python train.py --d_mlp=256 --norm_place="pre" --rope_base=3150.0 --extras=["some layers without attention", "local attention windows", "shifted keys", "gated attention", "capped logits"] --batch_tokens=16384 --steps=7868
Each number is 128 + 24 x the weight over its row's rms, rounded and kept within 0 to 255. Layers, rows and columns count from 0. Numbers have three digits each. The size before them is the row's rms in percent of the matrix's.

# v: layer 7 attention value, 96x96, rms 0.418, rows 84-95, columns 32-63
# o: layer 7 attention output (transposed), 96x96, rms 0.277, rows 84-95, columns 32-63
# gate: layer 7 MLP gate, 256x96, rms 0.239, rows 0-111, columns 32-63
# up: layer 7 MLP up, 256x96, rms 0.268, rows 0-111, columns 32-63
# down: layer 7 MLP down (transposed), 256x96, rms 0.0982, rows 0-111, columns 32-63
v84 082:139109148098134124149112112155163101125122132092129126146143167079149128164142102109138103131081
o84 102:119126154140103132112139122123085142136134122133139121124091099149117115113113121154115170126157
v85 079:137151124201140119166145126130104130175106128144135117143099143127180169153064126137154085150106
o85 102:125113139079128129115130182117126144087177112155116120144168107175146126109186142087088132117159
v86 074:103142126166149133106090138104135150123094147134138102112094150112104140133107163131131139128142
o86 099:145098129069113109138138132142113139144147118099113139138132104134091133131150103162125126112082
v87 078:111116182151181119118124128130178129112148116144141153105129142164134129161083141177179129092123
o87 093:153148052114125128135127103093106131141113170103139123142117132114100093117187105057106130168165
v88 082:176167116148141125105091138096158105070118082092117105112125125093134121105080124124123124135142
o88 099:093105182128156166147153096142120151157116140133153137151113145150124118155172133126123122132116
v89 074:137146102106134132150135142114119181115105139182183135076108142078120123168128103114148111100137
o89 096:148142143153160148082111118122134062145117116078090116166166125169099122124139136138123118155124
v90 076:127139123109132110097090127103138101158109160142152170123147092136170129169172130154109116164097
o90 098:130099146122139134133114134132116151092117112100121102116100155106100154083134144119163124140127
v91 075:124101137162128152149139123144127158120122139111107143132137123104127139148170150133144131072097
o91 093:120163098079149126093137117128141123132148131120139154147089148161132109095105117143113119135139
v92 076:143132145135111121142155151123102082124103093087110104116146132166119149143141125136156129126161
o92 097:116127143135150111122108121132124191131147148167130106146116109119101130118100135092070123125108
v93 079:137160115118128117122135105125096099106128104185133136156158124157137142134137137142130124123172
o93 103:125109155126141116149105149150118127117119156118123129104115140110131072162127099120129091122106
v94 074:083091140124124126088154061186157110106089126119095130077106134147091153122121151123105145170144
o94 092:152162156145126119142106145093086163114176150136168123142138137126154129112138120101195133133092
v95 068:190129139131117124124120154099118140152149139127102085124164158136117098181175073126135114087139
o95 099:102108134097170179152115138142136141102135081122152135125102138144115176050126147158143127164118
gate0 106:092135113134118131133117092129108104184114124113088146123108099125084127095091104159157105115140
up0 094:127169155149116157134144132084128118134142151148132182072113127160134160159157120087114115078143
down0 103:132073152127140098144137109126138094126125096121092127100123152167118141093178141122194155127118
gate1 111:084123114124166119092081131140171106126096138171172095142130137133149121148122080156148123134091
up1 097:116149127118089137162142145176153100136117105108062132114156151131117124110136119129144106119080
down1 098:120110092112132101083098149142186110116143079166167119126157140126180122129129129152107085146076
gate2 096:132091149111138133121142110152133145151133145117147116104085141126128131113102089130080113109145
up2 105:103130099127152114131138101101116134134164134079137118147122101186134175109138133139123075137095
down2 099:139098156146128131126133137121098132145152136095109107142146124164117126158129118116067140154109
gate3 104:172130124116103145134163132159135112096162183138159164141124115114136129117136142149125106089158
up3 100:186145090147135160122147128120144099139126126121136152152137112142146132123105127097122112089172
down3 099:121153156110068150177107113129102131122129143135137127147141125152131105132132122119123129145099
gate4 101:144112069128115129097156118112126139150141109123110096121124116114119133171170138153151146166106
up4 094:143115081154131104126120115147131109097108118129131112137148100088152130172131126111140154181114
down4 104:114117143142115120121132141153121129163163143142119105156102100133139099106102127090110126126164
gate5 096:118096114114162160150106127136143165145102122129165151115122143099194135112112133143123108157136
up5 089:130143075158090110109169128057102175149124138141110141098117150134127102113101128150129147159121
down5 091:124107109140102130175157126141159116140121196091110115141118142105105096117110144123133170155164
gate6 111:160117098134156116129124139135090128147126112157114155057131136133140124172146159182134130153108
up6 113:136130091147079144113105147108102141139185140103116117125150113142125133153114116143107153110152
down6 105:091149139145142165083120156130100106116107098117094116135150136132130132098121175093152112125194
gate7 095:074143132097110111121145144115133088125095158100133064114121108147103142110152134121156117131148
up7 104:129149106170112129164103137152127097124102152167114088113140111167146140131182130098164103132115
down7 097:174119091130142156175139109094111176130085118136118153109115178107152144144113113122149106106121
gate8 098:119133151120127099071139111129105156131116107146150114159121101100148118100152101147096158129097
up8 098:134149128130135116126106155142110155116138122110116111170187137111115148148115145104163107105108
down8 090:171134143130146124136156125111112131126119110131142099100140088172153111114134108148091095184121
gate9 112:111110136105146122137079104115105142194132156120123165100111114106089117130121127153105127059142
up9 099:148137098123134151147180154126096131089127152117110156140132087097147184121166114121138111138109
down9 104:097122120117121112111086131149129150133134120132146127144074123161103086164126127153131144058112
gate10 090:151165114100136163131130131115151159111182136107104129097137111131115149124118169146154125131182
up10 090:132152131135105120122123077135154136118091118164112151072141137161097127168145060177129149128125
down10 101:122119157129159121148142129130142108173157135130098136113160141147114086165129178090109129114124
gate11 099:106111134129132117126120116161123138106127093137129144118191123097125122125126153136165086138133
up11 112:103148134111127140119163148100068093125086115124131085179099148076111149119090127100119140119137
down11 105:122117154157092141136109111114125134152148128130098173099109144147138115128101097124108123138119
gate12 106:146123135083107118145117097125156131121120149099128141118116137115098102126168125145090128148126
up12 101:085117092136120165161086156154125116195121135167129110136142117109190141129102114106149126106109
down12 096:167127159137090097151127110093148092138115077135122156147118149137115133101145087164104117129142
gate13 097:131158152112123118125097133162171146119113148169172146118118126119157107141179094151136097155154
up13 098:142135102172164107119117122116082088107146132117123096151157134162120144069140142100140094103141
down13 093:141110138114110122139108110119133136141098117105148164137151129116185100140167105167127111124129
gate14 092:105130149118154123159133135104108107121172152120126113136150138126165094118172135126098134103124
up14 098:095132092135114139125130122130104145119118174127100119123137139095105156142133147141125119139142
down14 097:150134158122126119127085101147127148107136108128087071136154137151156104104113164101192132121153
gate15 106:107121093146108068117124124132109145110116121106139108158069159119099130136072103150107107139159
up15 103:126135103120160084123101128089137118120149116128149141175119164123128158082130099155089129125120
down15 103:124098145138132119157143132144109141133158124108124135126131145096141095125125109121126123102119
gate16 101:119078140096106133117135089162139110120111141120118126135167182121115087155129113151124100077144
up16 100:147102157120120130122155101149184159151102094097113141132149164149111116134115112170099123094138
down16 108:133180100149155129137109151141115140113145107157130185137135106104134135117151104080170115160128
gate17 091:150173174106142147125137100132112100104128129120114087158091124178113185137148119138143147110155
up17 097:129121099123117131154110138122113108104148129139120138125151140137181112158077156102132104162154
down17 098:160106145105109167138149126129118129130138089140120135139109130083116109113146133166132164128111
gate18 102:130120104079089121137143126128136151125120168121149150078104103126086130122154095112081115179118
up18 101:138103135099149110126076170104106112151105109107125139173140156118137144113145158180145100142160
down18 103:153112087149159118081111134101134110163149139123167059132152146123145152110090030127126127089156
gate19 088:115197091181152155114132132134105120131115079145158145138094091176132128130114136110126141159110
up19 090:105108157121124115131077108137133132119133148094126106166143130142140082180120138134108134153072
down19 093:160144109111142133105105153109139126120091127100151142140113116105143163148186140103182124136182
gate20 097:142095113128122170141138166096075135173118145141113126107148152108125156122145083115157113085126
up20 096:094160150133110109113168116105072113105113109133113108121101085140126071147120108118142107081099
down20 100:137119128130183124166116146132110125120190157153128116148128182122085138116098107156126137143190
gate21 098:128078094106124151137092100099129133124125146162176122129149111091133108097121131165115179099159
up21 088:157125112117141118095092136183149116110147144132155138146108132134180145170105119181142110119172
down21 096:127146131125082153121140133120151168144131106098130129140100133097101126134158094108132087177129
gate22 102:085120118121092102105145129111124091100094124134161119114126193118157140094104103134126110110145
up22 098:107143068160103085139129168070117098125086169122139079154134124126078144110101120147134133097137
down22 096:113140121114135119152102165104149126115171183157128097158160126087094145200120106088123141138141
gate23 101:191169116149134103135134117168094117091143149157107107128135157136086133148120153128093102159099
up23 109:127136173069112137121131125122116141136120140126130093144157110130194111101122094131135130054125
down23 104:133156155151165121130177113116129175120158157110102144119105118108111183073148108166160132095152
gate24 096:120127157107127143101123125116133100124111108137161094114173113145146113139147136101099125145100
up24 099:171141107106127131106114132084167153124128128143126136105138110134119111166147124111090145146128
down24 100:113112133114090118121074136077109165081095115153129133113142112109143113136105118123150112127115
gate25 099:117146069116119119136161127157099088119116147098134111141135112128136085118147084085110071131133
up25 100:175114103112158172127132127095142088095146167109122158128134154135105122115140105100101113115101
down25 100:131116119101099085169118132150110117127162140135137108155129077170124154126109143122163175148147
gate26 101:122154146150054164161103099118089138136115157084111143114067094105159143163149137134118162123137
up26 081:126151122111163132127169160144148155128139111143140128113143141107116056133119088108140101113160
down26 100:112108137151157142134155146124098124133120117132160115133158181090137120144125148154149136135113
gate27 104:131116174138171099127119112123160127115097110109135118136097106102109109153077123102106133153145
up27 106:141086113110127119116095102136105097089144095141177111147116122109118109112126141164153171154125
down27 108:080113116149110103126127141160115120106115094113124146181123114102141111145099141119144134123208
gate28 110:134143110144098135073168128139140124174134124128120138076108107161145148085111144099158121143132
up28 102:120159160133101126134140095133144130110133101115126117154135107142151104140112155119139147170100
down28 101:128151092168144143101113116188144112120152133148136085096089100130126149110147106148089156120161
gate29 098:143131114093140132118137091097114104121130119125127117158163160138120106138120087136081150119150
up29 100:128105092166082129122126134174083127102117093132127143104126114135126146127100126128152087131132
down29 098:147132123114124128091149119133137116092103131094128107145130174153116154131150162092164155121139
gate30 102:110125107137136134120132183114142152143163131134132114127133079075181162146142152156110130107109
up30 100:086117136124168118089142150121118128153133123149119128150138136096170093122123143153127126134124
down30 101:138148128142121089171108133086131123111121126168113175134128139137147093078124123095150139116111
gate31 107:146096134097138148107121154166123125154162157110156133135128096088105093143140144097129131087096
up31 093:141150164172148116140112105108106115149123111138159125108139170140124105090093122154110089141129
down31 101:130140107137131084093115149110132105179138164110142129156096116112105172126161152166128124085106
gate32 105:129149127107117116094163140139132117150153092097177096112091153105143166118122105108091145107100
up32 100:118145108094153114126135105151107116123135125135153118150113130130128143173148108112129159139138
down32 101:151099144099119144171145112161096124152144124197100123137103108148157166115139129086099087107170
gate33 082:144134136110161118124147105145123133136129135140128160083122121107124130092156131124134133176172
up33 099:119088056158077141125131122138153161134156086110108137131159132125130100130094100155114101150155
down33 094:132124121104191160145130147113127142085138138119141146132089121125125152135181106141126134139130
gate34 102:145114117145111138145144141102137121174098154162162129108146146090112159080195106141123154130133
up34 102:107066167078158107123134127107154159113133149162106124133139146140136169171115134142127133097120
down34 096:145109073058159146105109139090142127123087169141169126132136110103137094143154160173120086117143
gate35 093:112106134128159134110138141134125106169197144058128100155103129136127117149155126128105125149162
up35 092:105112155134080127092071131137137159133131178172149126110117148136139121119133137084114138106134
down35 095:135099175139087133131163123134122108135108112138110086116178133120174106137089144096110165165104
gate36 103:096151167109149127101107086128158124158109120118099140100083110127164103142096138139143140111088
up36 093:137110102118158142120159177123143075117157144125139116161117132082134120150164110139136135117161
down36 103:121149148122129125105110103158139118146104181070113125132081163133117138187137125128107134127119
gate37 113:151115091131129128103131121095139126144146119144183117112131128150127136130117130207168089138092
up37 111:140135160115123129116122160104130134117148138085102160109160111085127129106159159106122107098133
down37 112:158082178122124145114158119155123131148114134148092095120114118150087157119099123146129112161128
gate38 091:086143168110094116145129087160120153153162150133132138160128172147140113109102163108096123088104
up38 098:142127124124135124136090118171147153152152130156173117133099129113150139078098094165135121076101
down38 094:113119160118110144173196161105124110110087167110143150144151127128125103110138194111115129144101
gate39 101:100154139154148138098122069115117142142125075137131173139129074101107114095090108156117086104163
up39 097:106159113152104082128139128103115105154182131139146095100141129125174137140098145098157113146151
down39 108:175067100103150147131081151127115120120131154127115090085089181119119139143158077153161156130133
gate40 088:091145111113169112139123152147129097117163125097090146128092103127062173125088126107132142123143
up40 103:117133149116176090151145158149111087117130150126152129134122114102131150132181121101119099146086
down40 101:140133138169123128157101110154131118118167133135112095099187150150159083119117106142111172137195
gate41 093:181127117133157139128099113146143126127122150139102106133141114147146145146093110135166132152158
up41 101:166134175150148076140134152084123112136132151136106146137153126153121097120134127150124112117114
down41 100:136152116099173134125111117152118138122139110102142110125109169147094106141121102124144136134173
gate42 104:142124151103162154140134126095113101161165071119161127118125128136106131129119142135137121121118
up42 105:144080138185120158133116110156129149133137125121122133135096159161145129109146141145152109141113
down42 107:131133160094095127136124145105126093113140143129129127135150154108145108134178110114153159104146
gate43 097:114150097080128129135152122114120133115123141167103107116134111105140116137114181121118076126150
up43 094:139140111088109109110167126146128095175128114145127141145111122160168148136157130146124119143125
down43 096:142112189166152147114110111110140108094172119136122126149154157121170134105128092139134142144127
gate44 096:155133115141091109096136143151171099134138130135130126087086151148127150145142107107148155158127
up44 099:115091070136107117126139169167116115123148144105117079120126152147170098110123130070167117148133
down44 099:122127165161116143129120140166137149163153137141138116177141128137094164128131166116118106128125
gate45 108:232116131134097112114129147097127153120170137182105135111141162122106107124100119126106115107121
up45 095:131137140114113091099137088116149137139113113074140121137142129092140146096130144100119098145132
down45 097:063096148160153160127091112105112108149125137133124129149179096086102087139143133138154146151125
gate46 085:136103088135171122127134147117090124156130135136135152143113157123099105128140064152047107133154
up46 090:117127126137164142138178132126126168111134136152132131098086120170107144086099135157112169161100
down46 096:149143152152087126147112115127139104136117129120136101142184089112162100160121159114151125142134
gate47 093:190102154077140124131128139110187176082140107140066137110123143121107115095158124143088155129127
up47 090:125085075148122091127126133145138140148132119118186131115159123126135120124127122144131155105111
down47 092:157116120132135172141142102079171130157123181140099134123091142070138119110145119122117138187134
gate48 110:061141124122124127138148131127119128152167125115141126134120108109129152141138152131127087148158
up48 105:092118142128118082124114144087145070137113124113121161143128092119122160140132131145121084136127
down48 103:099160136128157117132130151184101113161125169160163156124127147146112133109128144124150135150139
gate49 095:099133141113114146134138144126169126153118160109156113117133146177100152096129126119122135053128
up49 104:115089102096127132118098105097130128140112096151151113111103152139125141160127117113128134176125
down49 094:124167120142107105133140173122143102104130106103111102148111209110136079107107120105136102137181
gate50 103:120108145111106119101138150139141119142132110126111124111114131115140146104161126152121061136115
up50 097:138107179116099106127129113157144167168147119103144113174122178104132100126108203149127148120129
down50 096:130138093123122108106128125147123142128136102154135149103145111108094170125109106110147126157137
gate51 094:130081146093119107105153148108104118145095091155135103141112126170107147132099089129146084148147
up51 093:111129128154118134139130140120093134145136161090129120110122147121118123121158158111123128101127
down51 097:135122121147132083121134143159145139136145111113125158176128111096122105132096106127104162108143
gate52 117:147122160108165101144100129126124128168126136115127113120100142167139129150174124110188124085130
up52 106:097156158111141090136137117129123113131148127095103117091115096111081076162160142110156125150122
down52 103:152151131133146143151135144116129137121108118144164131113174131093183081139141098134156145129106
gate53 115:088123109106139121105125121155164119125153162140102136097161182121093173157118104144124134161113
up53 114:160142168146088115123152096104117130120165151146180113133132110137111053122163113118136130132183
down53 109:141108091154081156142095149123148124163137113142090110164081085167155137140160162129143110077103
gate54 098:126149127117124137134107084110129128150182124141122136103127162118159154142096116157117136142132
up54 098:160106124140154130103135119127138128126128137144138089092162175118179144136145102147105127086124
down54 093:111143124148074147098163134177130118140137133124116115130179087066108146135142128119141136113144
gate55 103:126165102151099184143177135111116119087079113137153142130152103117109142125170143154158130170130
up55 108:143138123130142114111077074117132130153160129126087134102135140162145106162142079120125128078129
down55 109:104136149112097173146160165120118139114112113140167156133087133123114179142151151172152137172125
gate56 093:126113135139114128118134151156117161141081146100114103122144154123116164141097163089148102171167
up56 101:107152089119125111108120143099136125158135133128118119127128145142114165146097099138119143130147
down56 099:130085155107095122142134077118118156123122147136134100092110125160103114126131166186113147126077
gate57 097:089147126084150131117124104175141147157165166111131151121133181125108119127102149147117119120114
up57 100:110120129136101179117128080109145145130126160143141085081131116121118107119104120132150106120117
down57 102:141112114165135110139134103137110111105138076132098176159100139142144120150114155132129137166126
gate58 113:142124136119098159109085097131121158100148104131078089145108094089103124105122114135153119138147
up58 100:148151129115154146101094113121106141099126118115105101134116070126115154135131098178099177122130
down58 097:117101126137119109160161126111133104144137160111138143147145213134146114136139146113150085157112
gate59 106:133110113155088156104100105121170130110102135075145150120113110108112119128102104089128145157108
up59 110:140131100161102179073153114108141136110115101136132104168147093112145138140082116100138131106090
down59 112:147150123141116143085181087128141154126082149089123154113132132122143100099119098177136112114121
gate60 105:166088102105142119136155159130141128150094125122092099107109150172132123119098153123105139166094
up60 109:155126120120169110153162163135092136125063127127091061161117139153107142144124143141121146118147
down60 101:092124122167146130132133075094142100099150142117138183126127151069108125100156141140137124121142
gate61 098:172146150151143098116138137075116148140156126096137106126112109124126140130123085084104146114104
up61 094:109145134131127115115140122112103118145147159061135113139136113082146109112129187105098157112097
down61 095:146136152114153101114120175117136151149178099137112091114118107127131157115095118090112094103155
gate62 099:142103113126105129116095105160142107122133119156096149098144158078159144124139123102083172145078
up62 099:108139128149149118095159114130103136096098171097127112094124141129094157108163143156123176109127
down62 096:172122145107142131106102104137141101097136104143113170143122183082170105106124076072099132137149
gate63 086:124143168169141113122097129130151126097133132120138124152164140129132104137136136101119139095114
up63 097:137145157147147105134134114187131086170128122104156164116117153128116145132139115146125127161127
down63 096:191089129093086135128120149086148147123125109135125088142152142119146122143140169139111140128134
gate64 102:171162112107101109096143151105141125137130125141116110126091130114111131138153112135154145086092
up64 096:111121131132176116124140123120110174133107111148123133155134108154112092131099108127130128075131
down64 098:129100139142120100092144153115124111155123162118099147109195126144139115128125098124131118147151
gate65 097:134104125171110139125142092099135108127143123136146125171153150157126134158120122122176106160167
up65 093:148138141121121129132115104129136111150121136121166144134157152131099135109125174115124114162140
down65 112:159133146134104116121144163145129152131107124100128107121094155101118097092088125091122133079100
gate66 102:142136154099158138129126054147094174137169164095111158106109122123118082100117154108140148088138
up66 098:141129121106155092142091171135104168138123148132140110168116181107112113112149140117131183162115
down66 103:115143127141125129105169115080100113154157112125144109131135127164099116160134102136135121168168
gate67 104:118141102133080114128137089164181138093101162120118139102107149114106107110110108112131092115144
up67 109:146094100102121124123093174132123151144112136132131160145161143130125121138176154112172172111105
down67 111:115117119164123106075151099150144128170111074081171098121134081091130116131156121177133145114093
gate68 102:159128087155124145164088201147133128140087165164130148099156121184126179139149077091145133108123
up68 096:147139111084110076113145123143123164131130094090081147118114158104130079113114122136104161161143
down68 098:080145133082134131106110125082141163120121146140159133137115111114070126163131090136145162129159
gate69 099:154100144114145137144108156133146152174139133153129138130163095084133157153140108132085155170105
up69 097:143118127115132149104099116108143126149137110134117149105158053103139132159127130121141102146159
down69 107:147091119115094116166128136145125154116141080145159139116113078123129125137094146108131112102161
gate70 103:131132136153096150119087117129141139161114126132128171102131128122114132157131139132105103129131
up70 106:134126141125102125098130089138094097128107158130128121110133120192125099134100170110151091160135
down70 108:117098113120077121092101083101159139128120190117118098152154097136109151096150093131109116097100
gate71 092:155151180138154122126123129142136102120113134152174060164182100141153131101121149147139117083095
up71 091:109136103118112130098134145131120135164133141156127151146172099160138112146133124133184151110087
down71 096:131146128111155137121133131157084096099149154124098088084126161144122112127135141123096130117136
gate72 098:092115082102116128162164154157128095157113134117112137131123096111161082135105172085105125129136
up72 083:106137152121137140109153149171131133127167083117123120117138149184147078104110112109116143152147
down72 087:136123120107113139112131132121102173123139143115116088148184111111131133104106117130133170078126
gate73 100:078121119158108182144113171071095125112084097121132119121176127121081153164105152110112140114127
up73 095:125119127112122174154132125135102094122110116151161110096087154093126105087150160132124127147117
down73 105:138168123117156111154104111118143149086158154170158175124148177164104110145080110161128160171129
gate74 096:150130091108161103138111129182137135086125144104111078113125125092109105110138144099146149111161
up74 097:136127155141116143144142164112140173118157114113162114189144145125142088134122157118100110115101
down74 099:143132111169142129118134134135117132089153124102115135142101099125140180126126130114141152166141
gate75 103:131114160116090105090119158163090130124120151130102118152143151129131127133146115139113093121133
up75 102:096138193130133088106110139138141092126166109103174107154137135154140118174126129140136137129134
down75 100:147135177126173139142125111154126132108139156158088126092143150142151139109091131145093146172172
gate76 107:119143135123140118142114131133139124105100127146130124128138179091122153114157120167136129132112
up76 101:139146125119131155142137116116165160113128125077116117172141147085133081147132153096142150147124
down76 099:149070119143133117108155135096121088130126106164151087135153111180117145097133122095119104110156
gate77 099:163116149136110147095138170151145145131127178087108131110133147110131172091107148092163111141120
up77 099:115133139103142113146068120141139130135091086176170155118149117153078099157117193130158118143125
down77 100:146157171126156099100169156142114136130146152117138143121125142090080097114165125147082108104111
gate78 092:121093163131137141111134112112119152087134097143076154107150170139113121119141130128099090148123
up78 095:140098119123151154113136127164143171162090138202121132126114167115118145123102141093116131156144
down78 098:103148149155095140122129148089084160116115126138110113107161112159162121115117133125129143142133
gate79 099:133103136177105149180128091115168108142091121146140115098155129119160123126127147112112146123113
up79 094:160126143125094154134155175122149146102149155172120137053081132140113114144130117172102091118131
down79 098:119123161166164075120171128146141119118127101147148136125147095112126054120115116114105147088122
gate80 097:119124121130147130087105122129120157138039131136108139098089118122096153143103160106113088147091
up80 092:124125162164144130148111119102171139166119118155162151118112118135118115130121084095122141148143
down80 101:112133112149156094113132118119082116158148089131132132122167120119095146094112108125121150104107
gate81 101:170158112166127092120151126128130167112145123094145084132140103075129140186113116105159098175132
up81 109:172163131089126117102143151141113143123140095103147120120129140072115149177121102138158109107105
down81 107:115089133133150155141105160122131085151122158153123149134127134202108079082153155136090161108141
gate82 099:176143168133115128134110102094135125130142076121162127110186135137106114098106119130106119097106
up82 098:069105126109123084088127123114135097141136157110147113119120071160150147075106145145141108145108
down82 098:123112107138100131088111077146106169158116135129097127191122129147114112114109095103079111101086
gate83 104:113117101117118121117132184129185103114156125124195107093184103126126120154145127123172122131134
up83 099:123118090089106090144123122140128139127106164167120175111088138089082146123140148127120146132116
down83 102:152123120186110120125143136139141111140157074120145088140116127116131131125084134107139154098117
gate84 099:171113105157118125134115142114128179101123126157155134175149101120175155122131135114112072149080
up84 099:138114140154130118142105125135126103144121115105089135100127130154142136144089128156107141110168
down84 105:125140116128140140137127169154113187097149168146173104086112114149114170127178098134140139123137
gate85 099:125112101188088121100135157114127150128095118164130115084154132169131131130150105101152151129103
up85 106:115124089112116136140119158157138117134148142135136107134110117124161143113120154106112120093136
down85 094:146104115147111134132137120092094155113130152117143154123110115131124086135119119129109079146136
gate86 100:140165106104100110115113145111204130107098107147105126165112144143114155122118127121141123147114
up86 099:092078120116126139156132128117083127153131114107168140088163107112130136177109107129133136141156
down86 102:097152127088128120117122178170110113141132162115137085130084123104105094160128151111125122112144
gate87 112:096094125161152113081127102139153097147134117114136136103160146094116136092100127132136110102158
up87 111:120105116102138177156104128130148148145098104115163131110084104156145157122145141199134182142108
down87 102:102110127105162130075142142131130126150107119146148164148119137093139125143113125139131151123124
gate88 101:121094133089134118098104124112095127145111136132119101195117134167119108101095157129137130102134
up88 102:094112109086136120119115131132129114156129110134162152156077119126094091115140106119111125091117
down88 113:158103115126156112130111164111140116135145131167141113131185169078172075126111146115167139144148
gate89 086:109123130160110162121111128121152083156127105149181112096140176132094140135129158119160180109163
up89 093:150125153138162172164131121154143116126149139100151157136155124140151101094163162108111099091115
down89 094:150088163142182145158121165115106116140169121182152140139142132132103114114104096140123152123147
gate90 104:142110111136141081135140115116127082145123158146101129148115166143100139181131072171098132147126
up90 106:142154095094126106119120104089137172124138096137131126130094145116127129116115162120109073102113
down90 116:153119111141129136077149147125122175133102110117101146116140110106116170119156155128152082142099
gate91 091:136139129113136067149114122093136148111115090132100129110143128169117111113136077135091076153091
up91 090:143131144155097097163129153165115139128132138142124113104117183129131117094154089192114141131147
down91 085:120124101087141138147123116081151146150120145126110095112159167123127112164132178108118134104144
gate92 118:165110137182160156150122098130090113157116106096118116086139099142128118139117173147163124164099
up92 124:120157146105112122108094161129138124105136115145132121167144126132109149089122096142132142094132
down92 111:147153105100145104095140162127137136081133147135147163168118135098109137131150089156103123096116
gate93 084:142142134100149134176131105122103081160129067106139127138145112112124081138121139114153107145162
up93 104:110163128085135111122118140123086097130145098102132115122092165142119128115162157118158060115139
down93 098:124085127164114143107115102104159141138112146165135102147140135076155157126135133117063160089100
gate94 091:155139158148143123115150114114136125127116081149167124111121119109131149147132118170116142108087
up94 094:119145132126156111110128114131136105157152129115125161142074112127086157123113073144109108113172
down94 105:133112168105134120137123151103095134133118109135143087114164118102114116138118138097193149111143
gate95 097:103147145113115090130130108134132140133139144112131151153088099156128123143136105093146095142102
up95 090:106146112114109121127139159121143123125097121136134173079096176128119095106096148112123134104122
down95 089:139105131091132100141148145127136137155126122144125127134135140129178134124153165132100111157128
gate96 107:151115119139119123086123141132114115128091089092129136130174109126089139137109140088077107090100
up96 112:132144134109131108110132165174133123156105109140125150109167172110130091126107177120116163115114
down96 100:136162142113109143114113113150113148069138159165128106137119118123136089078137094132103058113134
gate97 092:119101103092104099181139079144109105108179118135116134125115167122115102137114103143107110109140
up97 104:077123163148104112128093140108142118149105151166145169082145143139149076127139113131140153177108
down97 103:171162088132132139104172081124146161089143093156055144122122091141102148137141143135130084117113
gate98 091:118124115130143120120143147122151094133142122147124188159116146173080098083157124120120113126123
up98 105:134104127116120148135118131100116124139147164150119127181090130159093096075153105146104130164135
down98 101:133149136150132116151130109114124130120140091114121083069150134101132129199081127126143125152149
gate99 095:111088129134150123154057141142126098172104131112143158131129096109142107109131151137083140136117
up99 093:127132119150110100145156127157134100127135123126128121106127102158141095158127079073189098161120
down99 097:136134130142087095095135151122117080150138075109154108106100132096116120153122110115088162114132
gate100 100:113141137138160082164127169118153145093132140120093135138138114145109136145131128120136091110126
up100 110:138129167136152132123147184137156094139116159123141082143089080173130147126127116087188095137142
down100 096:131085099141155203126163121103153124150156131153103124154158106096148162147106165113141093172107
gate101 099:113134118096114162158171142111130118103095133109075104111092149116151122113121102142128105085140
up101 095:095102119134134131075141127123091125124101133137157092098181101145133121135125101107125139095120
down101 091:159103115093160107108105123069148147169128143136133182147144123152135178149094114155106114087144
gate102 113:085125101116119170095161143135147151113139132148119129134134132122154097096103165136163120134148
up102 116:121149129139064124143105108131118133150114151127079153178139180074133080113094140119144120140103
down102 107:141118122136147156162110086149126161123105103091139131119157127128085077134143153132137068107143
gate103 102:133112138094125125114121116110168083101110132123155154138142118107107101148150136113154103096152
up103 091:119122173123112114087117140107114167135143100134100088169115134142111144129108132123154152069125
down103 093:162074120124130135107114181105157139157112122102127099117154127127153139152127090130135164147156
gate104 094:096152153102117144106105099133146137119127181091134129161145160154114103107151133068171163144084
up104 103:150107109159154111134117123177097139119122156123116134176163114129111132137086116134127057129116
down104 094:159121120093147124154135141101141116123129152107116097115164187064123082138162153164118133125117
gate105 103:150157094142112133117104156161127179132121134106149093151118140115123143150132147107174125160140
up105 088:106149127090134117122117139164162099086077150099143135124154117085145166149104118118074116115143
down105 092:132127145154119138117153124168097108139145144190105127145142128109088118167176134150100120128117
gate106 094:148154131181118139136106153106153094165144115151138160135123100135151114138156103128138096141125
up106 097:169099115129140146133123155109121119131136117108090149107080139085106096113101130098098129154074
down106 097:076157150154115120149147128145130183128083087161094119140121129112130103113128141147163135039117
gate107 074:130117126136107113127169119150188115127129177128142128131104116138116120113119124139123091140124
up107 075:135136162077148117082136140064086141132143099126107098161134134130095144130120146141087127156143
down107 079:104121141178095118130109150138112169095116117149117124106141145129126126096157118103157120130139
gate108 098:126133182099136109167115108110127128122118092128104137139145135139149124133131169119087124136080
up108 096:145154123148057152112161151115122135111132113145130087112120119124091138100122179132095090102125
down108 097:150134062094103124128094108152134140119111161085135096115105149111103121117126106164127161150093
gate109 099:124118093112175149152099158137132159132128164109123130150097151115161166093137131150133141127125
up109 097:094135152136101083139097147116113120104114172158132143114150122107136124106139040140114102145138
down109 091:111134146100105139137164114120177129130108121105099111103108117197133144126120162107110122161095
gate110 093:103099137121143133161105156133114106149122156124123099106084106114111143069155152155109125112157
up110 096:097148052125131145084140097141075171116118106155167117138164123147117105127108124154139117124124
down110 094:128138097130123152100153137174121141147156106106159097150104124161113109128141146129156093113180
gate111 095:133112130190141142133150092139108159120170170142151122141173142135158129120133088109092096143104
up111 101:163080122175110118102134124116117157069146128140101110125120119105154130150125164119146116138141
down111 096:114111147166120130118084118141111074143133141137121068106166151167119163119142147120082110089097